Each number is 128 + 32 x the weight over the matrix's rms, rounded and kept within 0 to 255. Layers, rows and columns count from 0.

# layer 11 MLP down (transposed), 448x128, rms 0.189, rows 179-205, columns 0-127
[[112 104 159 203 148 118 152 140  81 132 154 139 113  80 169 101 124 142  72 105 143 106 116 143 138  57 145 131 143 150 169 108 128 122 164 111 105 131 120  91 115 121 128 140 154 113 142  96  97 163  89 115 170 148  72 127 146 142  96 139 117 105 138  99  82  81 129  83 183 155 119 166 168 126  59 126 180 183  86 144 155  88 111 166 144 105 133 141 151 122 108 216 123  92 127 116 158 122 144 100 115 131  82 121 138 136 171  88 114 145 131 158 123 138 169  71 151 118 131 147 128  82 119 160 149 187  35 251]
 [ 83 155 150 151  86 181 142 100 136  95 167 169 181 137 111  94 126 154 173 106 118 187 132 162  68 127 173 149  67 171 188 170 109 122 132  88 122 147 186 130  94 172  77 171 129 109 117 130 106 150 140 122 207 158 129 191 129 108 104 116 114 105 118 102 174 149  98 144 110 174  94 133 124 131 157 106 160  84 101 182 212 124 117 138 148 189  77 157 160 142 126 133 126  95 158 155 105 128 105 130 162 110 145 109 157 106 100 108 175  60  35 155  92 137 120  76 111 171 131  74 138 120 110 153 141 119 165 164]
 [121  99 142 108 177 159 142  84 149  78  91 106 169 144  90 140 172 102 134 118 128 184  68  93 149  93  94 151 155  82 107 129 185 103 131 118 190 125  77 185  89 162 109 153 146 143  64 109  88 176 105 149 162 112 121 151 119 102 108 153 169 164 110 151 121  89 127 141  91 112 107  98 146 185 130 102 127 162 138 126 118 154  77 141 141 144 162 161 123  96 120  48 116 216 121 104 153 154 177 145 123 104 161 132 172  57 148  96 158 104  91  68 118 168 103 175 163 128 191  62 138  78 136 177 173 104 122 133]
 [ 99 137  88 140 180 155 119 141 129 105  66  74 123 154 123 106 142  85  94 152  95 121  83  99 146 147 113 112 101 160 118 104 121 153  88 118  72 122 114 125 139 160 145 185  98 145 143 106 149  88 163  61 135 132 107  89 170 164  98 126  53 135 177 149 100 197 123 121  85 183 194 119  85 140 206 168 155  95 145 145 130 117 142 117  98 128 169 146 196  93 141 117 103  75 146 170 146 166 151 127 199 134 142 182  88 142 114  87 169 134 156 135  92 182  80 122 149 109 149  71 103 128 122 103 105 176 171 162]
 [125 119 158 120 142 133 125 116 129 158 128 124 169 143 115 217  87 123 133 113 138 117 185 102 166 124 149 101 119 144 125 181 110  99 210  96 116 120  95 104 181 131 127 181 102 125  63  91 120 140 139  91  90 105 137 160 100 118  91  93  95 139 117 106 142 169 141 103 122 118  75 134 139 166 117 137 206 133  65 101 164  99 108 120  97 123 109 104  82  97  75 157 116 125 141  92  94 148  58 113 106 159 136 140  66  77 166 149 134 159  89 148  71 141 137  88 173 157 176 167 132  72 135 122 133  67 111 112]
 [166 112 148  78 189 148 122 163 108 135 102 104 139 130 169 110 158  86 112 118 177 132  85 143 146 127 132 178 130 142  93 106 115 119 148 142 152 115  87 153 134 110 172 161 185 127 105 100  89  98 106 113 122 156 127  83 132 177 108  72 181 125  87 175 133  95 163 149 133 138 100 118 163 166 138 168 146  84 127 154 154 100 152 143 188 130 152  87 125 144 141 121 119 182 117 104 124 159  91 141 117 128 137 189 122 120 133 140 126 135 146 131 118 177 132 136 117  96 157 236  88 112  81 188 141  99  46 151]
 [115 118 112  78 111  41 147 141 143 138 124 156 126 123 121 131 125 103 176 119 112 105 165 121 133 122 128 147 102  43 130 155 161 152  93 163  84 195  86 128 161 118  48 174 124 146 119 101 143 228 137  76 139 184 130 126 116 191  94 164 124 108 200  34 176 185 123 120  68 143 114 137  87 130  74 164 126 145 166  38 153 135  92 145 143 121 145 131 167  61 103 114  74 209 175 128  83 112 198 187 135 151 100 175 134  98 123 147  93 128 130 197 191 147 168 139 204 105 131 117 177 122 176 109 131 153  98 151]
 [129  63 122 132 114 127 122  85 102 124 197 139  94 148 175 191  86 118 137 112 101 105 105 129 121 123 108  98  17 158  88 101 128  79 164 103 158 139 154 141 153 112 166 129 126 180 111 112 157 183 159 141 147 128 161  91 141 102 149 105 137 164  78  98 104 143 107 143 114 126  73 101 139 139 182 153 132 138 152  76  93 112 174 110 172 130 132 130 173 125 135 156 111 123 166 123 106 155 145 133  86 209 121 151 123 174 185 124 158 174  91  88 118 113  93 114 140 174 156 133 122 110 107  74 153 146  78 170]
 [171 127 103 152 129 153 137 176 155  78 114 175 103 140 132 117 137 143 106 128 145 156 129 179 163 155  64 120 123 141  46 117 127  83 100  92  95 193 152 114 189 128 138 121 174 147 127 123 121 156  97  53 157 164 151  80 171 158 151  78 155 101  92  68 136 130 150 212 152 155 107 128 108 170 154 167 152 139 155 125 112 105 115 183 138 167  95 192 109  81 182 147 122 151 121 127 150 114  98 122 125 119 109  92 142 149 183 138 115 121 125  94 167 112 160 125 179 139 130 129 146 125  56 162 124 117 145 111]
 [ 75 120 115 120  90 138 112  77 152 118 154 103 138 147 126 130 143 112 137 103  64 129 104 129 114 140 137 147 156 191  83 177 150 125 165  69 118  89 134 146 122 118  96 154 132  78 154 152 120 155 146 117 159 112 165 151 151 149 177 119 132 162 109 201 169 127  94 138 116 139 152 153 161 126 137 122  98 152 112  89 119 114  77 108 123 136 154 111  81 184 167 127 139 116 128 142 111 127  89 159 120 125 134 137 119  85 102  49 185  99 130  87  44 158 108 148 116 123 160 186 125 148 126 150 164 143  80 172]
 [121  94 113 149 124 143 121 147 118 101  71 163 195 141 135 117  97 157 129  83 137 115  98  85 115  84 147 129 166 119 141 108 126 108 123 156 185 117 129 127 112 101 121 174 104 127 131 152 117 139 143 117 127 119 174 160 149 108 143 114  95 152  94 129 108  71 138 129 120  92 143 121 129  83 107 188 126  92 157 164 151 103 131 157 162 151 190 122 115  96 142 134 109  73 159 113 166  99 161 119 135 108 122 187 178  82 133  76  98 149 135 121 148 125 145 130 166 133 110  74 138 150 114  64 140 127 156 155]
 [111 121 155 153 101 109  87 107  78 163 153  58  94  63  87 154 152 131  75 100 116 130 149 125 109 201 173 101  83 159 117 159 110  88 174  84 159  97 123 150 162 161 113 105  99 141 110 129 145  80 123 156 132 158 142 104  94 102 117 180 115 106 110 128  99 112  82 126 166 187 104 105 142 131 137 151 108 135 140 130 139 169 179 103 154 131  93 160  84 156 143 119 165 115 113 110 139 135 172  93 145 151 122 157  79 111 143 126 135 108 112 123 129 117  83  83 187 141 124 188 152 118 146 121 123 163 119 128]
 [117 163 178 163 110 146 112 171 118 122 139 132  75 144 158 162 169 131 141 108  89 171 107 155 111  97 127 133 125 185  77 161 139 117  94 105 118 127 129 135 187 180 208 105 141 190 153 148 125 155 107 178 130 152 114 112 127 104 106 103 136 141 101 134 122 120 149  67 122 139 125 130 143  52 161 149 116 102 144 154 117  96 119 170 163  93 112 113 142 140 160 176 132 128  95 169 152 104 127 109 142 152 120 120 193 120 117 147  71  78  99 153  87  80 122 162 140  95 171 121 108 180 103 197 108 115 122 118]
 [135 157 120 153 132  85 142 120 148  97 133 183 135 149 169 157  84 196 146 122  68 142 190 164 123 189  93 101 143 108 105 115 178 141 151 108 130 201 122 113  99 167 169 108  84 155 140 146 184 168  10 138 127 222 133 125 134 160 132  90 122  81 144 181 121  98 124 159 164 105 120 175 163 109 164 155 120 154 118 149  69 135 105 119 116 123  73 193  95 102 119 160 151  92  88 134 194 116 107 137 111 169 167 118 120 162 136 116 150 158 108 168  88 102 156 114  46 102 109 179 209  95 166  63 140  40 166 181]
 [ 99 152 102 132 105 187 105 177  97 107 182 158 125 120 178 101  81 186  92 129 144 154 152 163 140 142 130 115  76 103 134  97  96 153 110 130 111 121  96  51 122 162 128 110 126 151 128 112 153 131 148 141 119 155 179 120 112 172  93 126 175 120 120 121  98 158 142 212 107 130 137 134  89  88 115 144 134 163 140  93 119 134 163 146  99 116 121 124 148  82 129 107  92 116 137 130 175  85 200 101 132 154 180  97 133  78  84 157  73 110 155 163 116 105 117 107 121  96  90 217 126 117 124 124 140 140 133 144]
 [106 123 162 166  65 175 103 150 128 148 185 107 124  99 107 109 108 124 122 119  90 122  69 147 107 111 109 101  99 168 103 183 162  99  87 130 127 159 151 209 136 115 120 180 120 132 140 121 138 158 162 180 171 123 117 136 144 127 132 101  83 135 102 160  91 144 168 158 154 155 119 150 121 118  63 131 143 140 100 129 140 135 145 126 107 135  89 154 153 132 141 189 122  59 120 128 119 147 171 133 101 180 112  60 100 153 119 162 114 125 149 156 127 109 128 122 147 110 153  90 129 137  97 179 189 165 171  60]
 [156 145 118 165 140 152 133 135 142 159 167 154 113 116 148 124 114 118 120 138 141 153 150 139 125 174  96 134  71 135 122 105  85  87 135  68 143 139 123 121 106 133 149 144 152 143  64 155 115 133 210 116 120 108  95 139 114 175  95 133 142 128 161 159 122 157 120 134 112  93 141 144 156 117 125  95  61 110 125 145 119 157 125 123 112  95 105 162 179 163 158 108  99 140 165 141 157 155  86 122 150 140  73 125  91 139 199 153 122 158 147 123 116  85 156 128 115 180  89 192 123 114 113 103 147 117 118 162]
 [165 125 183  72 126 137  75 120 103 140  86 133 157 101 149 140 154 162 139 124  88 103  73 123 138 205 109 114 161 115 131 100 100 117 141  98 109 111  67 124  81 106 178 158  74 144 102 145 237 212  32  95 127  77 155 141 121 255  54 152 122 141 138 109  82  42  97 130 128 157 153 146 160 128 142 151 113  83 120 157 110 121  63 139 177 124 108 132 167 118  53 118 117 139 165 164 157 164  94  87 128 164 109 112 111 137 121  89 155  79 110  87 174 163  71 146  95 126 151 149 155  97 123 126 157 130 144 177]
 [ 74 150 114  59  87 127 121 136  93 102  80  51 157 165 113 104 164 157 137  77 136 114 166  93  76 130 128 141 189 144  69 122 123 179  91  75  55 149 135 112  96 145 139 138 136 155 151 158 137 114  72  86 150 100 138  81 139  92 143 159 167 110 168 132 162 144 164  94  70 121 172 135 111 134 118 148 116 105 168 128 162 205  70 158 116 145  72 174 145 156 100 126 132 157 123 151 150  92 146 103 171 183  59  85 118 120  74 111 173 119  93  71  95 131 149 133 118 204 130 121 121 140 159 136 170 129  92 169]
 [122 154 144 133 180 178 128  86 123 158 109 128 126 140 161 211 136 141 130 114  97 126 132 168 144 183 175 165 115 152 134 144  71 122 164 129 189 101 122  93 108  99 127 139 175 108 149  89 105  72 187  79 151 136 143 100 136 124 155 159 153 140 194 110 142  85 103 127 149 152 131 204 123  93 102 112 106  81 135 147 102 151 166  68 121  75 123 137  54 128 112 112 175 162 140 109  54 125 185 205 145  97 106 111  92 151 136 136 113 152 118  91 116  68  61 190  96 144 113 139 146 170 146 114 135 135 189 131]
 [118 165 154 144 174 120 111 161  77 118 144 141 157 194 151 132 140 145 115 145 140 173 123  72 114  84 110 151 143 144 128 163 111  90 141  62 155 115 153 110  89 164 103  87 102 166 125 163 112 120  62 106 125 123 139 141 102 113 173  86 143 150 114 162 143  76 145 167 179 168 120 119  85 110 127 117 163 138 197 134 154 158 139 107 136 149 113 145  62 122 106 140  85 144 147 163 128 142 139 117 166  34 178 131 115 119 152 124 112 180 138 122 103  93 121 131  88  98 118 105  70 107 155 100 127 138 119 150]
 [106 145 148 181 132  78 118 115 117 126  82 132  68 118 157 105 127 178  96 111 121 156 103  67 128 112 151 102 165 134 141 118 106 107 139 112 169 120 168 116 142 166 116 141 173 143 114 121 140 108 170 119 138 160 105 127 163 130 112 120 158 150 103 126 134 166  96 119 122 139 178  47 179 152  96 135 158 119 163 109 128 188  89 143 150 142 133 154 195 136 122 177 145 169 126 118 150  89 141  32 158 113  74 134 173 130 110  87 149 111 132 115 113 124 129 104 159 160 106  82 129 118 146 125 117 158 111 180]
 [116  26 180 103 134 110 103 115 126 129  77  93 153 128 136 121 155 188  78  84 134 116  93  98 124 137 126 107  69 119 104 160 106 142 140 134 178 163 114 120 124 163 139 134 160 124 101 110 136 121 124 161 127  86 145 147  70 148  90 104 114 196  25 109 162 133  95 138 177 120 103 145 109 179 159 133 165 110 138 158  89 153 138  74 155 124 163 143 106 133 155 104  40  88 101  98 167 129 140 152  92 127 103 127 148  87 114  82 131 110 155 140 119 109 132 131  89 141 100  87 112  96 104 118 107 150  82 210]
 [180 108 121 139 165 181 162 105 122  75 127 185 155 148 115  84  75  93 118 102 143 107 103 107 174 114 107 151 134 124 129  84 156 156 108  96  95  92  75 146 115 106 129 128 109 105 142 151 164 160 201 110 124 151 110 111  92 122 135  99  94 127 132 103 105 113 173 104  68 139  63 126  90 147 121 121 165 127 115  74 150  57 148  92 167 181 185 149 153 132 138  57 159 109 102 119 100 201 140 179 170 153 150 156 113 137  93 114  82  92 146  86 188 102 176 182 104 160 168 135 111  90  75 134  96 161 124 162]
 [122 159 162  97 158 116 171 175 162 154  86 110 185  96 148 151 125 181 154 170 101 122 162 167 133 130  98 118 158 110 109 149 103 148 105 139  88 130 139 155 112  71 102 148 116 167  76 121 121 164 163 103 150 112 113 164 109 141 126 107 137 113 120 113 141 110 122 127  84  99 138  98 126 136 126 160  94 125 136 112 139 110 136 139 127 150 109 154 126 128 140 130 119 132  80 171 109 164 102 143  89 164 100  95 161 144  54 219 144 157 167 151 239 249 102 182 116 179 151 189  69 179  96 131 170 170 174 194]
 [135 125 135  96 129  86 105 102  80  40 171  92 128 148 134  69 153 132  82 141 183 154 172  86  92 108 102 123 144  95 138 127 125 121 142 115 171 154 147 113  89 139 143 139 194  97  99 153 148 111 122 194 125  79 182 201 167 166 156 106 210  66 114 125 110 173 143 112  72 151 134 117 131 155 114 117 141 202 189  94  73 142 156 147 121 193 176 130 168  95 122 110 100 103 116 105 152 150 190 148 198 107  84 202 101  92  55 164 124 158 170 212 139 156 164 176 182 147 151 138 158 156 146  40 143 157 130 127]
 [169 109  96 109 129 126 120 171 159  78 132  89 160 132 160 227 117  52 148 167 133 136 202 128 177 145 131 125 182 101 105 109 105 104 144 109 133 157 106 110 126 110 143 140  98 110  57 172 106 120 124  94 129 119 124 168  95 105 129 106  69 146 110 115 135 173 146 174 157 151 151 123  67 127 135 110 115 131 100 117 113 138 170 135 126 132 131  86 128 181  97 115 110 113 107  79  41 123 119 179 134 145  59 133 105 111 133 113 116 157 148  87 150 133 153 120 158 147 212 192 118 138 210  76 103 119 108 149]]
# layer 11 MLP up, 448x128, rms 0.167, rows 180-206, columns 0-127
[[140 115 130 117 137 146 148  80 134 126 151 123  91 117 145  67  71 131 200 104 150  98 173 109 186 163  76 106 119 110 119 125 122 134 141 136 126 126 139 121 107  92 122 102  68 105  86  95 125 119  80 151 140 150 154 141 151 127  35 185 126 116 140 115 104 109  99 217 188 148 162 123 127  93 163 168 181 134  89 132 112 134 124 141 137  57 141 109 167 101 126 115 113 151 146 183 157 150 165  62 139 134 158 101  78 169 118 169 102 134 174 100 136 142 180 124 157 105 155 106 159  81 161  93 169 105 146 128]
 [162  85 150 135 204 146 120  97 114 134 116 120  72 121 115 122 142  93 122 124  96  50 134  73  93 131 165 110  51  87 113 150  92 122  80 100  96 104  88 112 138  89 140 110 113  92  85  86  98 102 148 198 106 150 133 121  47 122 112 138 188 121  77 173  86 122 119 147  90 130 124 137 172 182 141 180 105 132 131 116  93 114 142 172  74 201  88 130 111 109 146 107 150 100 107 138  91  94 137 142 119 162 141 167 158 129 162 121 192 109 109 160  74 108 155 119 127 163 121  96  99 110  94 119  95  60  64  74]
 [156 110 135 159 172 177 115 116 170 135 128  77 162 176  67  69 169  83 137  57 163 123 190 193 126 125 115 124 128  89 136 111 144  66  98 181 115  83 167 131 119 122 149 110 127 112  82 143 125 167 118 143 144 121 121 121 170 104 112  88 144  84 109 122 137 157 122 112 210  71 164 150 126  98 136 159 109 108 105 164  91 136 124 161 133  44  93 116  89 107  62 163 107 140  73  84 125 105 131  90  60 151 151 137  69 131 124 129 123 111 165 159 162 138 182 119  75 164 156 129 107  67 125 161 123  88 119 165]
 [124 153 174 128 121 199 114 102 152 126  85 150 151 130 156 137 199 127 148 133 182 120  87 161 140 152 144 118 151 129 132 159 135 115  94 114 133 125  97 123  53  75 172 166 153 126 159 195  53  84 146 145 134 109 139  72 101  57 146  71  78 103 121 138 158 123  79 133  70 164  86 113 122 135  86 118  76 172 105 112 125 125 140  79  93 153  51 110 150 105 123 149 148 129 152  55 116 103 134 108 122 146 130 117 119 133 155 144  71 117 166  93 112 139 161 114 142 110 191 146 156 139 116  87 168 138 114 148]
 [129 186  48 107 186 148 197  99 145 157 108 126  96 131 157 170  79  44 206 162 156 113 169 158  52 156 162  97 118 110 159 153 107  57 143 190 132 102 123 104 123 120 136 121 172  86 101 100 168  82 112 177 111 161 106 147 179 189 166  69 114 107 140 197 121 104 137 143 118 124 139 148 143 121 112 116 133 127  72 142 141 193 124 104 136 114 139 154 115  78 203 118 136 188  70 128  74 143 188 140  88 164  98 128 130 118 120 134 168 176  67 132 119 144 141 102 158 143 147 168 130  86 147 107 123 150  61 196]
 [110 148 141  62 141 142 130 189  73  90 185 100 143 106 123  77 135 135 149 133 147 133 130 133 123 145 103 144 205 162 134 134 145  79 213 123 138 104 124 150 116 190 155 131 131 127  69  76 156 168 137 119 184 102 115 137  96 138 106 135 159 166 151 168 137 202 127  80  99 123  98 152  60 119 176  78  85 127 162 202  30 125  97  67 164 122 136 105 166 107  91 114 106 123  62 154 130  97 120 106 126 149 176 113 101 111  90  83 126 187 179 164 169  50  98 149 122 180 112 147  49 112 159 151 133  90 136 112]
 [ 66  97 106  92 218 201 144 112 150 190  96 137 139 207 209 128  99  95 105 135 122 124 124 101 142 137  95 102 170 102 142 126 137  74 164 122 126 100  93 200 114  83 199  58 175 142 136 124 123 119 105 132 119 113 125 114 187 106  97 229  77 150 118 137 123 120  83 116 147 204 117 108 103 154 121 109 170 126 126 135 106 157  77 111 168  98 146 129 132 127 145 160 134 163 171 113  81 128  88 114 120 131 130 132 112 156 134 102 128 124 147 168 109 150  95 195 132 136 106 137 140 133 105 158 109 126 110 170]
 [171 121 170 107  95 104  58 140 138  98 139 149 157 165  66 141 125 157 156 152 143 114 128 123 176 120 162  76 147 116  68 134 160  85 139 111  92 137 121 125  96 166 169 114 129 113 190  97 142 117 190 125 149 210  73  79 171  77 113  99  78 125 100 162 124 101 123 108 132  74  84 104 118 121 137 179 147 124 144 109 116 162 191 121 121 105 195 197 134 126  72 111 102  87 138 173 139 136 117 152  97  73 100 160 128 118 182  31  85 131 122 117 175 145  96 120 142 136 162 106 113  89  98 151 126  47 139 150]
 [145 111 172 117 105  86 102 199 139 121 112 127 128 141 153  39  81 125 105  57 153 144 113 183 115 111 148  85 145  87 186 145 156 111 106 198 113 121 143 152 144  84 133 109  50  95 131 115 170  83  81 169 148 142 108 109 116 130 167  60 158 144 145 198 196 142 144 104 175  81  83 178 131  86 133 117  98 161 141  72 138  91 121 144 110  62 169 130  82 132 119 127 167 110 138 142  46  69 164 103  99  78  71 139 110 114 161  97 101 133 106  79 107 119 118 138 152 128 116 157 119 134 111 120 191 119  99 173]
 [ 86 101 152 100 151 130  70 161 102 183 153 135 158 102 167 138  72 137 141 165 124 134 123 131 171 111 122 135 119 130 116 144 152 129 135 128 103 136 151 124 117 124 100 103 108 198 111 114  87 157 157 108 126 116  84 108  71 116  95 101 118 160 138  98 109 116 106 111 134 133  88 152 103 192 131 119 154 137 111  59 123 114 116 104  85 181 118 109 170 130 152 108 125  95  96 146 142 130 125 187 148 105 126 119 117 139 185 115 139 156 113 103 121 161 119 153  92 147 197 141 181 102 132 188 120 100 119 138]
 [126 123  98 133 187 105 147 171 149 113  96 150 135 174 112  83 130 132 133 154 189 104 101 146 127 125  93 146 113 164 151  54 140 145 159 142 103 227  84 137  93 161 140 175 161 169 161 114 101  87 125 119 148 144 106 146  88 130 127 153 108 148 142  86 183 116 150 113 143 113 132 110 106 183 112  94 128 125 147 160 112 124 121 131  94 158 139 119 158  94 132 108 127 145 120 127 122 170  92 150 154 129 180 145 132 157 155  81 126 113 110 184 120 116 200 146  82 162 107 146 138 128  86 102 146  85 132 113]
 [117 166  60 111 138  93 136  79 111 119 143 190 116 170 159 105  76 160  84 116 140 101 169 103 136 144  99  97 151 140 191 109  77 131 154 173 144 166 156  84 146 137  80 164 104 130  87 101 129 150 107 199 122 112 154 121 118 178 101 130 172 106 150  78 183 140 143  88 141 116  77 142  70 153 130 114 118 120 164 155 132 122 113  96 114 144 177  82 111  85 141 140 164 138 103 134 125 172 142 129 127  75 123 100 111 151  89 148 100 120 178  93 119 156 177 121 116 121 111 108 133 110 137 131 104 165 140 118]
 [143 153 109  65  78  87 169 147 110 136 166 119  83 231 183 175  70 181  95 100  87 134 106 105 160 129 152 162 153  99  65  95 180  96 153 159 178 142  91 146  63 193 128 133  74 121 180 142 118 199   4 142 145 140 139 159 106 144 100 105 115  68 130 153 110 105  60 116 130 118  49 138  70  91 150 121 100 150 117 144  78 159  87 147 105 140 123 116  33 103 125 136 183 147  84  72 145 108 145 129  96 138  96  98 102 203 128  72 169 158 124 152 120  92 100  72 100 133 163  98 224 130 158  22 183  87 139 124]
 [108  69 146 190 127 111  93 173 127 152  77 124 133 135 120 126 119  69 151 135 136  88 183 144 127 176 112  61 170 147 133 135 126 107  74 152  98 105 143 160 100 148 144 126 171 105  92 169  84 118 124 133 129 106 123 125 151 136 111 104  97 122  65  95 133 144 124 112 159  90  95 138 168 134 156 122 226 156 128  98 165 166 145 223  92 116 193  93  67 119 114 124 135 121  89 197 168 168  84 141 111 117 169 142 112 122 123 126 158  81  96 164 118 152 149 169 125 113 167 123 113 130 127 146 109 119 137 151]
 [100 114 103 135 176 107  97  59 134  92 133  53 169  97 118  63 170 117 148 106 148  81 122  72 155 120 159 173 156 111 113  73 136 130 166 169 147 151 119  59  88 133 156 152 164 159 107 140 148 108 102 102  93 155  61 114 123 122 115 105 155  90 178 115  96 130 122  44 110  65 152 117 169  77 143 144 116 120 113  45  92 135  31 152 159  63 146  70 101 156 172  62  95 159 118 154  90 136 105 161 122 115 132 169 144 147 115 123 160 101 112 132 137 138 119 134 124 133 132 105 109  98 152  89 124  78 129 160]
 [ 92  97 141 191 172 138 104 102 144 186 150 118 127 153 145 101 106 121 128 148 116 178 126  64 105 142 126 116 155 127  83 116 107 109 138 104 150  78 108 149  56 104 109 103 151  91 134  63 106  73  92 143  69  90 118 112 114 158 144 119  83  91  83 185  32 135  94  99 126 115 119  98  87 111 135 100 110 165 101 139  86  85 134  99 130 141  63 133 203 136  97 141 117 152 167 130  43 140 152 154  98 127  84 112 120 138  84 123  65 123  89 130 120 129  63  78 115  76 189  89 114 101 121 130  82 155 125 110]
 [108  90 102 187 122 116 101 134 117 166 109 131 113 161 121 123 142 140 129 172 123 135 104 109 141  85 115 163 134 158  61 163 123 164 158 100 125 115 111 124 130 158 118 148  70 126 106  30 152 151 105 156 141 164 147  53 160  83 104 149 120 123  52 151 146 155 143 132 112  61 133 152 196  88 119 105 127 135 118  96 144 125 148 134  85 116 191 119 108 133 153 134 112 122 118  92 168 104 143 146 110 154 117 110 170  79 150 110 116 133 175 196 108 117 183 189 196 154 127  89 183 146 140 200 106  72 132 142]
 [173 170 144 125 143 173  55 130 138 114 116 150 167 134 204 146  38 102 130  54 125  82  96 166  79 118  99  88 116 160  90 144  92 115 175 150 172 128  95 103 162 111 125  92 177 196  87 121 163 115 102 149 162 102 141  55 120 129 158 148 105 146 109 155 126 174 135 126 127  81 121  74 117 124  65 139  87  85 140 104 122 163 108 129 156 104  90 155  96 129  98  58 141 160 142 139 154 106 181 171 117 136 114 142 126 187 126 138 117 144 151 115 164  68 165 148 151 114 115 156  70  85 117 128 127 153 117 115]
 [109 152 131  73 101 152 145 138 137 157 124 138  72 111 160 183 158 135 202 123 184 152  99  94 145 178  89 103  91 125 163 209 132 126 130 120 141 134 148  36 133 124  91 174 106 111 130  98 131  62 154 138 132 172 140 104 133 148 107  86 146 124  69 126  81 172 104  86 161  85 137 160 120 138 107 175 179 125 170 178 117 156 124 106 150  92  87  91 120  88 114 197 111 180 141 115 122 144 145 135 120 152  95 127 143 123 118 113 117  91 120 156 137 103  87 189  97 131 138 136 107  87 134 184 144  54 126 152]
 [105 112  97 198 133 136 130 172 154 134 135 157 104 113 185 170 148  84 118 190 122 173 128 131 100 170 170 121 139 118 164 194 138 155 215 170 128 135 164 164  86 170 159 142 136 103  84 151 108 194 140 130 191 148 146 143 156 144  51 128 113 166 139 138 108 111 120  97 142 126 158 105 143 113 152 119  68  99 167 106 144 111 124 172  75 175 142 145 112 160 151 139 160 158  66 104 145 154 120 204  63 125 184  97 138 128 179 144  99 132  66 126 104  92 151 163 134 145 117 112 160 145 135 173 190 102 186 107]
 [125 150 127 106 140 177  96  91 125 119 210  82 156 120 149 140 108 116 155 141 132 100  92 128  96 173  81 185 119 121 172 155 136 144  94 115  89  97  52 139 153 101 203 106 131 153 131 113 122 139 141 148 150 105 126 105 122 174 108 127  60 192 169 159 122 177 155 145 119 132 103 177 123 105 118 120 152 134 158  92 110  76 141 133 113 154 174  76 111 103  98  97 153 122 135 185 116 153 114 175 128 150 138  99  79 138  83 151  84 157 121 137 119 122 137 151  72 125 117 133 122 133 120 140 131 109 150  85]
 [ 85  94 105  93 118 143 141  92 169 102 129 142  69 109  78 138  85 142 125  34 147 118 181 133 152  84 110  59 108 176 136  66 138 144 188 143  98 158 152 166  81  85 151 154  75 122 188  68 119 106  67 119  85 116  90  64 127 134 109 108 174 168 125 158 122 119 109 133 138 115 132 115  85  84 119 136 133 146 101 136 169 116 135 136 101 139 114 184 140 126 127  89  66  78 142 114  96 102 134 143 123  68  70 158 116 109 158 161 124 150 166 155 184 151  72 123 108 126 149 169 146 126 127 104 137 115  93 154]
 [145 159 108 113  98 150  61  51 121 175 180 132 122 170 104  73 113 147 121 125  97 170  87 128 100 101 134  67 107 139  53  71 125 137 103 100 124 168 156 119 103 127 118 146 105 121 165 129 105 131 104  66 137 148  62  96 119 149 148 130 114 101  81 168 120 132  68  75 155 110  35  60 131 162 105 161 115 146 141 120 123 156 197 150 143 164  96  75 145 136 121 104 133 131 123 150 113 175 109 140 105 150 123  87 211 102 168 111 157 110 127  85 152 117  63 124 184  98 142 125 125 120  90  70 100 178 158 141]
 [125 114  91 119 125 129 155  88 168 158 181 159 164 132  87 115 130  84 127 156 184 115  98 119 101 124 152 144 168  44 167 113 124 181  93  86 142  72 142 107 136 168  94 179 121  92 129 161 121 145 128 148  99 128 115 144 137 149 138 132 171 191 139 177 134 156 126 134  86 102 132  94  97 143  95 149 176 153 117 103  96 202 180 129 109 132 162 104 155 117 157 144 132  98 110 174  78 139 153 112 184 163 126 194  99 124 169 151 122 192 114 113 115  99 118 102 167  84 119 190 154 138 137 165 161  87 128  85]
 [142 139 158 127 111 103  86 163 129 124  66 163 109  89 173  67 166 135 177 133  69 146 114 159  82 118 116  70 127 128  48 102 106 101 151 179  70  94 118 151 143 160 152  92 106 152 167  82 174  80 144  84  98 112  53 145 167 105 136 138 195 152 117  72  88 103 156 129  90  90  34 133 104 161 129 134 104 106 106 159  90 156 136 128 156 132 158 143 154 146 128  95 153 161 118  77 142 106 201 184  82 174 119 108 109 173 118 150 117 177 153 164 180 139 121 121 115 166 111 117 107 148 111 134 110  69 160 175]
 [106 158  59 114 121  78 121 122 148 117 180 157  84  26 126 160  89 132 124 166 112 139 100  77 157 169 134 127 108  80  90  78 181 107  94  79 122 131 117 130 161  53 160 122 102 121 151 119 110  47 140 120 164 161 104 138 100 165 127 107 186 115 116  97 129 165 184 105 109 136 135  90 118 113 148 130  94 155  93 150 103 153 155 125 129 138 129  99 153 146 123 116 171 102  88 151 143 101  87 184 152 128  97 131 173 109 201 102  58 154  91 127 133  91  87 111 105 174 137 138 100 122 170 119 119   9 104 116]
 [146 106 128 165 164 140 128 149 155 123 188 121 122 104 140 133 125  81  60 116  99  92 158 121 152 129  90 100 155 101 129 168  83  91 168 141 128 160 164 129 193 111 129 138 145 125 129  67  97 154 122 131 118 138 151  90 120 135 123 171 141  91 157 132 159 103 140  98 137 144 135 163 137 132 119 114 146 130 142 114  82  98  99  72 118 134 131 158  83 133 124 159 126 117 153 118 107  55  61 162  67 138 123 174 143  95 180 110 107 117 134 149 131 113 170  72 119 144 130  88  97  79 130 102 204 171 119 108]]